Each number is 50 + 12 x the weight over its row's rms, rounded and kept within 0 to 99. Layers, rows and columns count from 0. The size before them is the row's rms in percent of the matrix's.

# layer 2 MLP up, 512x128, rms 0.196, rows 305-355, columns 64-127
108:48 38 61 54 43 46 23 57 34 46 53 53 62 31 58 46 31 53 60 43 46 26 58 39 51 63 54 30 55 67 39 44 63 56 29 61 14 30 54 33 52 49 65 34 65 62 44 47 55 51 64 59 49 33 30 69 72 43 57 47 50 56 52 26
100:49 42 36 31 28 66 54 41 52 33 39 45 81 58 67 49 47 60 68 46 41 53 42 57 58 63 44 55 44 31 24 54 47 30 55 64 43 44 35 42 43 53 53 49 61 42 40 27 44 55 61 74 42 61 52 73 47 42 55 44 20 45 57 47
092:21 40 38 50 44 82 74 56 66 52 52 37 50 32 68 51 56 41 77 41 51 78 28 61 44 61 45 63 44 50 30 60 42 41 46 65 36 53 44 48 53 51 57 46 47 50 64 55 43 49 41 35 69 47 31 60 57 56 43 44 57 53 47 62
095:37 28 46 57 40 63 48 50 35 58 30 56 35 51 48 45 48 44 58 48 50 37 53 34 47 65 43 46 59 50 28 55 70 39 57 43 69 38 33 50 52 40 60 33 56 42 70 69 55 44 33 57 60 57 56 46 32 63 60 29 55 64 69 69
091:75 52 53 54 48 56 45 64 39 49 57 57 58 60 44 48 18 44 64 67 61 59 56 52 37 66 19 45 74 59 51 23 50 54 53 51 63 49 38 68 40 47 55 58 46 49 53 39 51 41 57 41 65 41 49 56 55 61 44 43 66 61 61 56
093:56 58 32 33 58 54 58 60 42 33 57 13 43 60 30 63 32 52 54 28 57 58 36 46 74 70 25 44 61 58 52 38 61 54 46 55 52 39 46 31 41 69 47 57 51 50 54 51 55 43 66 54 57 69 41 50 65 60 42 54 42 55 50 63
097:47 42 21 40 40 36 50 76 59 66 46 52 78 75 52 43 49 56 41 59 53 58 59 34 39 36 34 50 49 60 29 28 59 43 56 57 48 25 53 43 30 58 30 45 54 33 56 38 43 50 32 69 46 70 63 40 60 65 52 25 70 63 53 48
095:54 36 60 68 65 39 52 52 45 37 72 72 49 64 51 43 40 71 52 50 43 61 59 31 45 44 51 37 60 41 44 21 61 61 38 57 49 35 54 47 61 53 56 53 55 34 33 38 57 38 59 52 49 63 62 29 51 56 54 41 81 58 39 60
105:53 49 30 61 78 31 41 52 54 27 57 43 44 46 42 50 62 50 34 61 37 75 54 56 68 57 39 49 53 54 39 48 53 62 54 63 26 50 75 42 50 50 33 49 42 26 45 54 54 32 47 58 48 44 58 48 58 44 60 56 48 37 46 62
088:54 48 54 45 60 25 43 46 54 50 67 39 70 44 39 58 43 66 42 30 58 55 34 47 46 60 59 45 59 39 33 67 48 46 68 44 32 42 56 37 36 24 56 53 57 32 68 69 54 34 32 84 52 58 37 73 36 62 52 45 47 52 42 51
101:41 44 40 68 46 58 51 45 44 53 56 34 40 55 23 54 58 39 49 42 53 67 62 55 40 57 35 32 65 49 47 42 55 44 59 55 50 52 40 50 64 53 65 56 57 41 75 54 48 52 50 48 40 38 99 52 62 65 42 62 48 64 30 73
113:54 56 72 44 40 34 56 68 46 35 65 51 37 56 53 53 53 42 43 48 33 49 44 43 29 56 55 77 62 50 64 54 43 52 47 46 39 52 33 76 58 51 77 46 50 50 52 30 53 45 93 41 33 49 44 40 53 22 48 36 49 34 40 48
107:41 41 29 54 43 56 30 46 45 47 50 48 57 66 52 40 47 61 53 60 51 57 62 69 47 83 43 27 51 35 44 34 58 38 48 62 40 46 60 54 52 52 55 51 57 42 60 54 46 55 31 53 63 65 41 58 32 49 69 44 77 66 45 37
106:50 50 74 57 49 52 51 39 63 53 38 36 52 58 36 60 44 47 62 49 49 73 52 52 49 28 49 57 45 34 48 52 44 65 67 70 66 34 36 72 56 40 45 41 38 21 49 65 48 51 45 62 35 36 43 54 60 62 65 27 58 44 76 62
093:50 31 57 53 40 68 40 55 52 56 36 54 45 53 38 49 68 38 84 50 53 59 55 51 41 67 50 63 35 57 45 21 27 45 42 65 60 53 59 53 33 44 48 64 43 34 29 54 55 57 63 56 46 71 44 45 54 47 66 80 42 55 57 47
095:57 58 40 52 42 63 54 78 61 65 63 58 69 49 36 47 30 44 52 37 55 66 46 44 64 45 48 55 63 27 44 47 36 54 58 47 14 59 62 58 45 56 52 45 48 53 53 38 53 67 43 65 60 31 47 27 53 35 49 20 57 39 48 59
102:36 62 79 73 65 55 63 57 32 65 35 29 47 44 54 37 61 61 40 38 60 49 44 63 59 32 59 41 43 53 58 47 49 57 73 64 42 61 66 56 35 17 42 46 52 51 47 50 37 34 51 22 29 42 28 52 47 55 49 58 55 35 37 51
104:35 29 67 67 74 59 65 49 63 30 51 34 55 30 13 42 50 55 76 53 41 62 59 57 56 55 62 51 38 66 58 50 41 69 75 60 49 25 34 45 56 52 44 31 61 54 54 34 53 45 55 42 41 31 62 52 46 63 56 57 38 49 43 62
093:56 43 42 55 26 38 42 58 63 47 55 53 23 66 53 53 67 28 57 39 46 63 33 55 33 54 37 82 48 48 47 50 56 43 36 71 33 47 63 51 41 54 62 38 33 41 31 64 54 61 61 64 52 57 48 51 65 48 76 33 51 65 42 49
094:58 48 59 44 50 57 53 46 28 57 20 61 63 42 56 41 48 22 55 73 35 44 59 43 43 60 57 65 45 46 33 28 38 46 38 64 40 32 38 49 47 30 60 37 53 44 44 61 68 71 55 59 56 53 38 59 37 35 47 40 66 46 43 56
107:47 47 70 67 29 12 58 68 43 42 36 59 62 48 35 48 51 27 43 33 49 44 67 49 48 22 65 50 60 42 68 47 46 37 32 53 51 56 39 53 51 45 36 34 46 59 66 49 61 49 53 40 45 80 62 29 65 55 57 22 63 46 43 53
103:54 34 61 63 33 49 40 56 44 44 39 28 51 54 36 53 55 42 46 43 63 58 41 53 58 39 50 42 58 54 75 47 55 71 51 66 51 50 59 25 46 35 53 36 66 50 78 48 60 60 54 41 54 54 51 35 61 53 43 55 47 40 48 49
093:48 43 56 55 60 58 64 56 58 52 43 38 40 41 37 60 55 64 60 60 49 35 54 42 53 57 28 62 33 34 40 46 42 67 59 52 34 28 59 49 63 52 84 42 53 64 62 39 31 40 57 56 46 36 42 56 45 20 62 49 50 72 77 43
092:30 63 59 33 45 40 75 39 55 64 40 41 58 36 44 60 40 60 50 41 25 49 72 51 46 71 45 55 53 54 31 31 46 49 58 54 50 58 38 58 54 38 53 42 40 38 28 40 70 36 68 54 62 47 30 67 43 41 63 44 52 61 49 65
096:45 75 29 54 44 67 40 36 52 70 77 34 62 37 49 71 66 67 65 64 53 44 52 62 53 51 57 31 71 39 42 36 51 59 48 50 49 44 59 46 57 45 78 33 44 56 46 44 49 32 69 54 54 38 50 71 40 48 31 40 66 36 48 48
104:63 56 63 80 54 21 56 61 55 52 58 52 63 40 65 45 48 52 42 51 72 43 50 43 51 55 43 54 62 44 41 56 39 62 60 64 37 54 72 64 33 46 55 32 61 54 53 45 61 45 52 62 62 65 51 31 42 18 48 47 43 57 26 36
102:29 27 79 74 58 44 44 40 39 49 60 48 82 39 31 39 46 53 55 52 43 31 39 29 48 34 57 49 42 60 33 58 55 63 52 40 52 60 47 53 28 59 56 44 43 40 65 31 25 37 68 64 56 46 45 30 45 36 58 53 40 39 73 58
101:55 37 66 49 56 42 40 68 63 56 46 57 38 57 36 30 65 68 46 08 42 38 45 49 28 40 29 72 42 33 44 32 51 51 48 49 65 54 34 57 38 65 59 38 59 57 38 31 45 61 58 39 54 68 66 54 66 43 61 41 46 56 58 51
100:59 44 50 49 40 51 79 65 53 53 25 50 52 54 50 55 33 42 51 47 30 35 52 51 42 75 40 48 42 35 49 66 52 41 51 53 70 35 38 47 52 40 58 47 41 45 44 12 42 51 62 66 63 44 60 46 59 49 48 45 54 40 52 63
091:64 51 45 51 51 58 25 29 55 61 68 50 37 54 49 65 66 41 59 20 55 49 44 55 58 42 39 46 38 25 31 58 60 45 20 46 64 60 56 51 74 37 55 42 56 39 54 45 36 51 66 71 39 54 46 49 61 23 52 55 62 62 58 54
098:30 42 42 53 52 42 61 42 50 52 66 34 60 49 54 75 31 77 39 42 65 68 51 40 41 59 39 53 60 33 65 44 51 45 60 86 60 55 43 57 56 63 50 52 58 44 64 47 62 61 70 60 58 73 69 52 46 66 49 57 75 40 61 46
113:61 29 42 42 49 44 60 52 68 35 54 33 36 58 33 38 44 60 58 37 57 69 40 55 54 41 40 70 52 48 69 50 44 37 61 78 44 38 78 42 62 47 57 54 48 30 61 56 54 48 43 33 25 60 61 56 70 47 44 57 51 57 37 52
104:39 37 74 75 45 44 34 60 45 37 43 45 44 44 40 73 26 41 46 27 49 36 39 27 48 51 53 48 85 58 42 52 53 58 72 52 31 47 56 51 42 49 48 38 52 56 72 54 56 64 67 62 31 53 20 40 64 47 71 38 40 45 58 41
105:43 33 64 43 64 44 70 30 69 58 35 47 58 49 65 33 54 56 48 43 22 43 39 37 48 24 48 56 44 58 43 28 49 73 51 46 34 43 44 86 42 36 77 50 54 35 53 59 42 68 66 49 44 50 42 42 45 54 28 43 61 50 61 34
096:13 26 54 66 64 58 32 54 63 58 41 53 35 66 58 57 40 44 59 56 55 44 45 61 33 57 49 50 56 58 47 55 43 64 57 67 62 32 60 61 68 33 57 51 48 41 46 45 60 61 42 60 22 60 45 47 69 40 50 50 31 66 68 44
103:42 64 63 46 40 43 67 51 48 53 56 37 31 51 31 59 47 66 58 49 42 73 38 52 55 58 48 53 36 54 77 44 41 54 52 62 57 39 48 36 65 50 65 47 64 33 42 61 59 37 58 67 47 49 40 47 63 73 30 52 22 78 59 65
101:37 45 49 57 62 39 53 59 20 53 69 33 26 26 52 55 57 41 58 64 64 49 42 39 42 48 38 68 65 49 40 39 74 56 44 63 56 33 46 44 52 37 30 49 44 37 70 32 31 46 48 30 39 57 54 40 67 55 59 48 78 46 57 36
107:74 52 42 51 61 68 41 50 70 73 37 46 51 64 37 36 51 60 53 44 67 46 39 61 51 66 51 47 61 47 43 32 63 63 52 45 43 40 33 62 52 39 48 53 54 44 50 47 75 56 44 43 38 54 50 51 32 41 60 57 69 68 53 55
095:46 52 44 68 50 43 37 55 45 60 72 53 40 40 57 95 22 64 46 39 45 57 68 62 49 47 31 24 43 38 62 48 63 66 45 54 40 47 45 36 42 55 56 36 49 60 63 62 67 45 53 71 53 63 60 50 50 36 69 57 71 42 44 60
098:53 22 43 52 35 44 78 34 67 38 53 44 44 59 49 62 19 73 60 51 50 49 56 40 50 67 44 60 51 52 36 44 49 53 61 62 40 36 57 59 43 41 50 51 37 41 77 35 64 54 39 37 64 40 51 51 31 65 44 47 62 36 64 76
101:39 52 45 60 28 53 00 57 60 49 57 48 47 73 62 36 63 46 63 50 47 61 80 44 59 42 48 58 51 30 32 52 62 43 27 53 46 57 32 49 32 54 47 57 24 48 49 59 44 51 50 56 71 56 50 40 77 47 55 50 48 47 74 36
101:49 40 72 48 52 63 66 36 42 48 50 26 79 48 38 77 30 87 70 38 45 55 46 64 65 60 57 49 49 52 49 48 57 45 48 46 50 46 48 63 30 27 56 59 42 55 43 55 64 40 30 53 41 45 32 28 48 47 50 61 34 57 45 54
089:39 53 82 36 47 39 47 48 41 63 57 39 42 42 76 72 57 46 36 43 43 72 18 36 50 61 42 54 31 25 55 58 56 59 45 73 48 71 63 52 60 26 56 32 63 47 51 66 39 46 46 43 41 46 36 40 56 44 22 56 46 54 47 53
110:52 46 66 70 49 58 48 62 53 47 55 21 53 40 51 64 42 43 82 51 62 65 64 64 47 71 62 43 27 49 38 53 41 64 61 24 49 55 32 43 59 40 42 39 68 24 57 64 27 48 54 47 47 37 73 43 59 39 40 41 63 58 68 56
097:58 54 62 40 53 79 67 63 53 69 35 21 48 58 45 35 60 63 38 34 41 51 35 53 28 32 47 58 58 49 59 37 65 34 71 44 30 53 59 51 57 41 42 52 38 35 53 55 55 64 44 48 33 53 50 40 73 59 53 43 31 74 58 70
110:41 45 36 52 50 61 30 70 54 53 45 34 50 41 60 59 43 40 65 59 42 58 55 47 32 74 44 48 36 44 59 56 56 52 59 50 59 58 38 65 75 66 44 40 42 32 50 20 37 60 56 53 52 46 69 64 57 52 80 49 50 55 50 57
119:33 39 33 52 55 62 42 47 49 66 49 44 50 64 60 59 52 42 61 63 71 62 73 38 43 58 44 30 60 37 26 40 45 57 37 52 46 47 45 59 35 56 61 49 45 57 49 52 71 39 44 74 68 47 54 41 49 50 39 39 42 41 59 63
097:52 34 49 67 56 55 47 51 51 43 65 56 52 35 35 59 37 49 40 29 48 58 60 42 39 43 38 65 57 75 43 50 68 56 65 81 54 44 67 67 44 37 60 33 71 37 56 53 55 52 48 57 26 54 37 20 59 45 53 39 50 38 53 39
100:57 46 47 63 41 49 36 42 37 52 52 44 57 50 65 66 48 55 84 53 38 54 65 30 67 48 50 28 62 60 41 57 64 55 45 49 43 63 34 54 80 60 53 27 62 47 62 30 39 46 49 58 52 70 32 64 57 43 61 33 48 27 69 47
105:32 69 34 43 60 64 77 77 67 62 39 46 34 46 41 46 45 62 54 50 42 43 51 39 46 36 50 68 56 52 54 63 60 46 43 53 63 31 59 38 48 59 43 57 76 52 47 47 63 56 48 42 54 50 49 71 52 58 46 39 53 49 62 66
094:49 25 47 69 54 34 30 53 57 39 66 60 32 36 39 53 53 42 58 61 38 47 58 30 70 57 55 67 22 45 37 54 52 51 61 64 32 50 48 54 71 68 40 43 60 55 55 45 48 74 62 67 57 65 50 61 37 36 45 66 54 42 56 60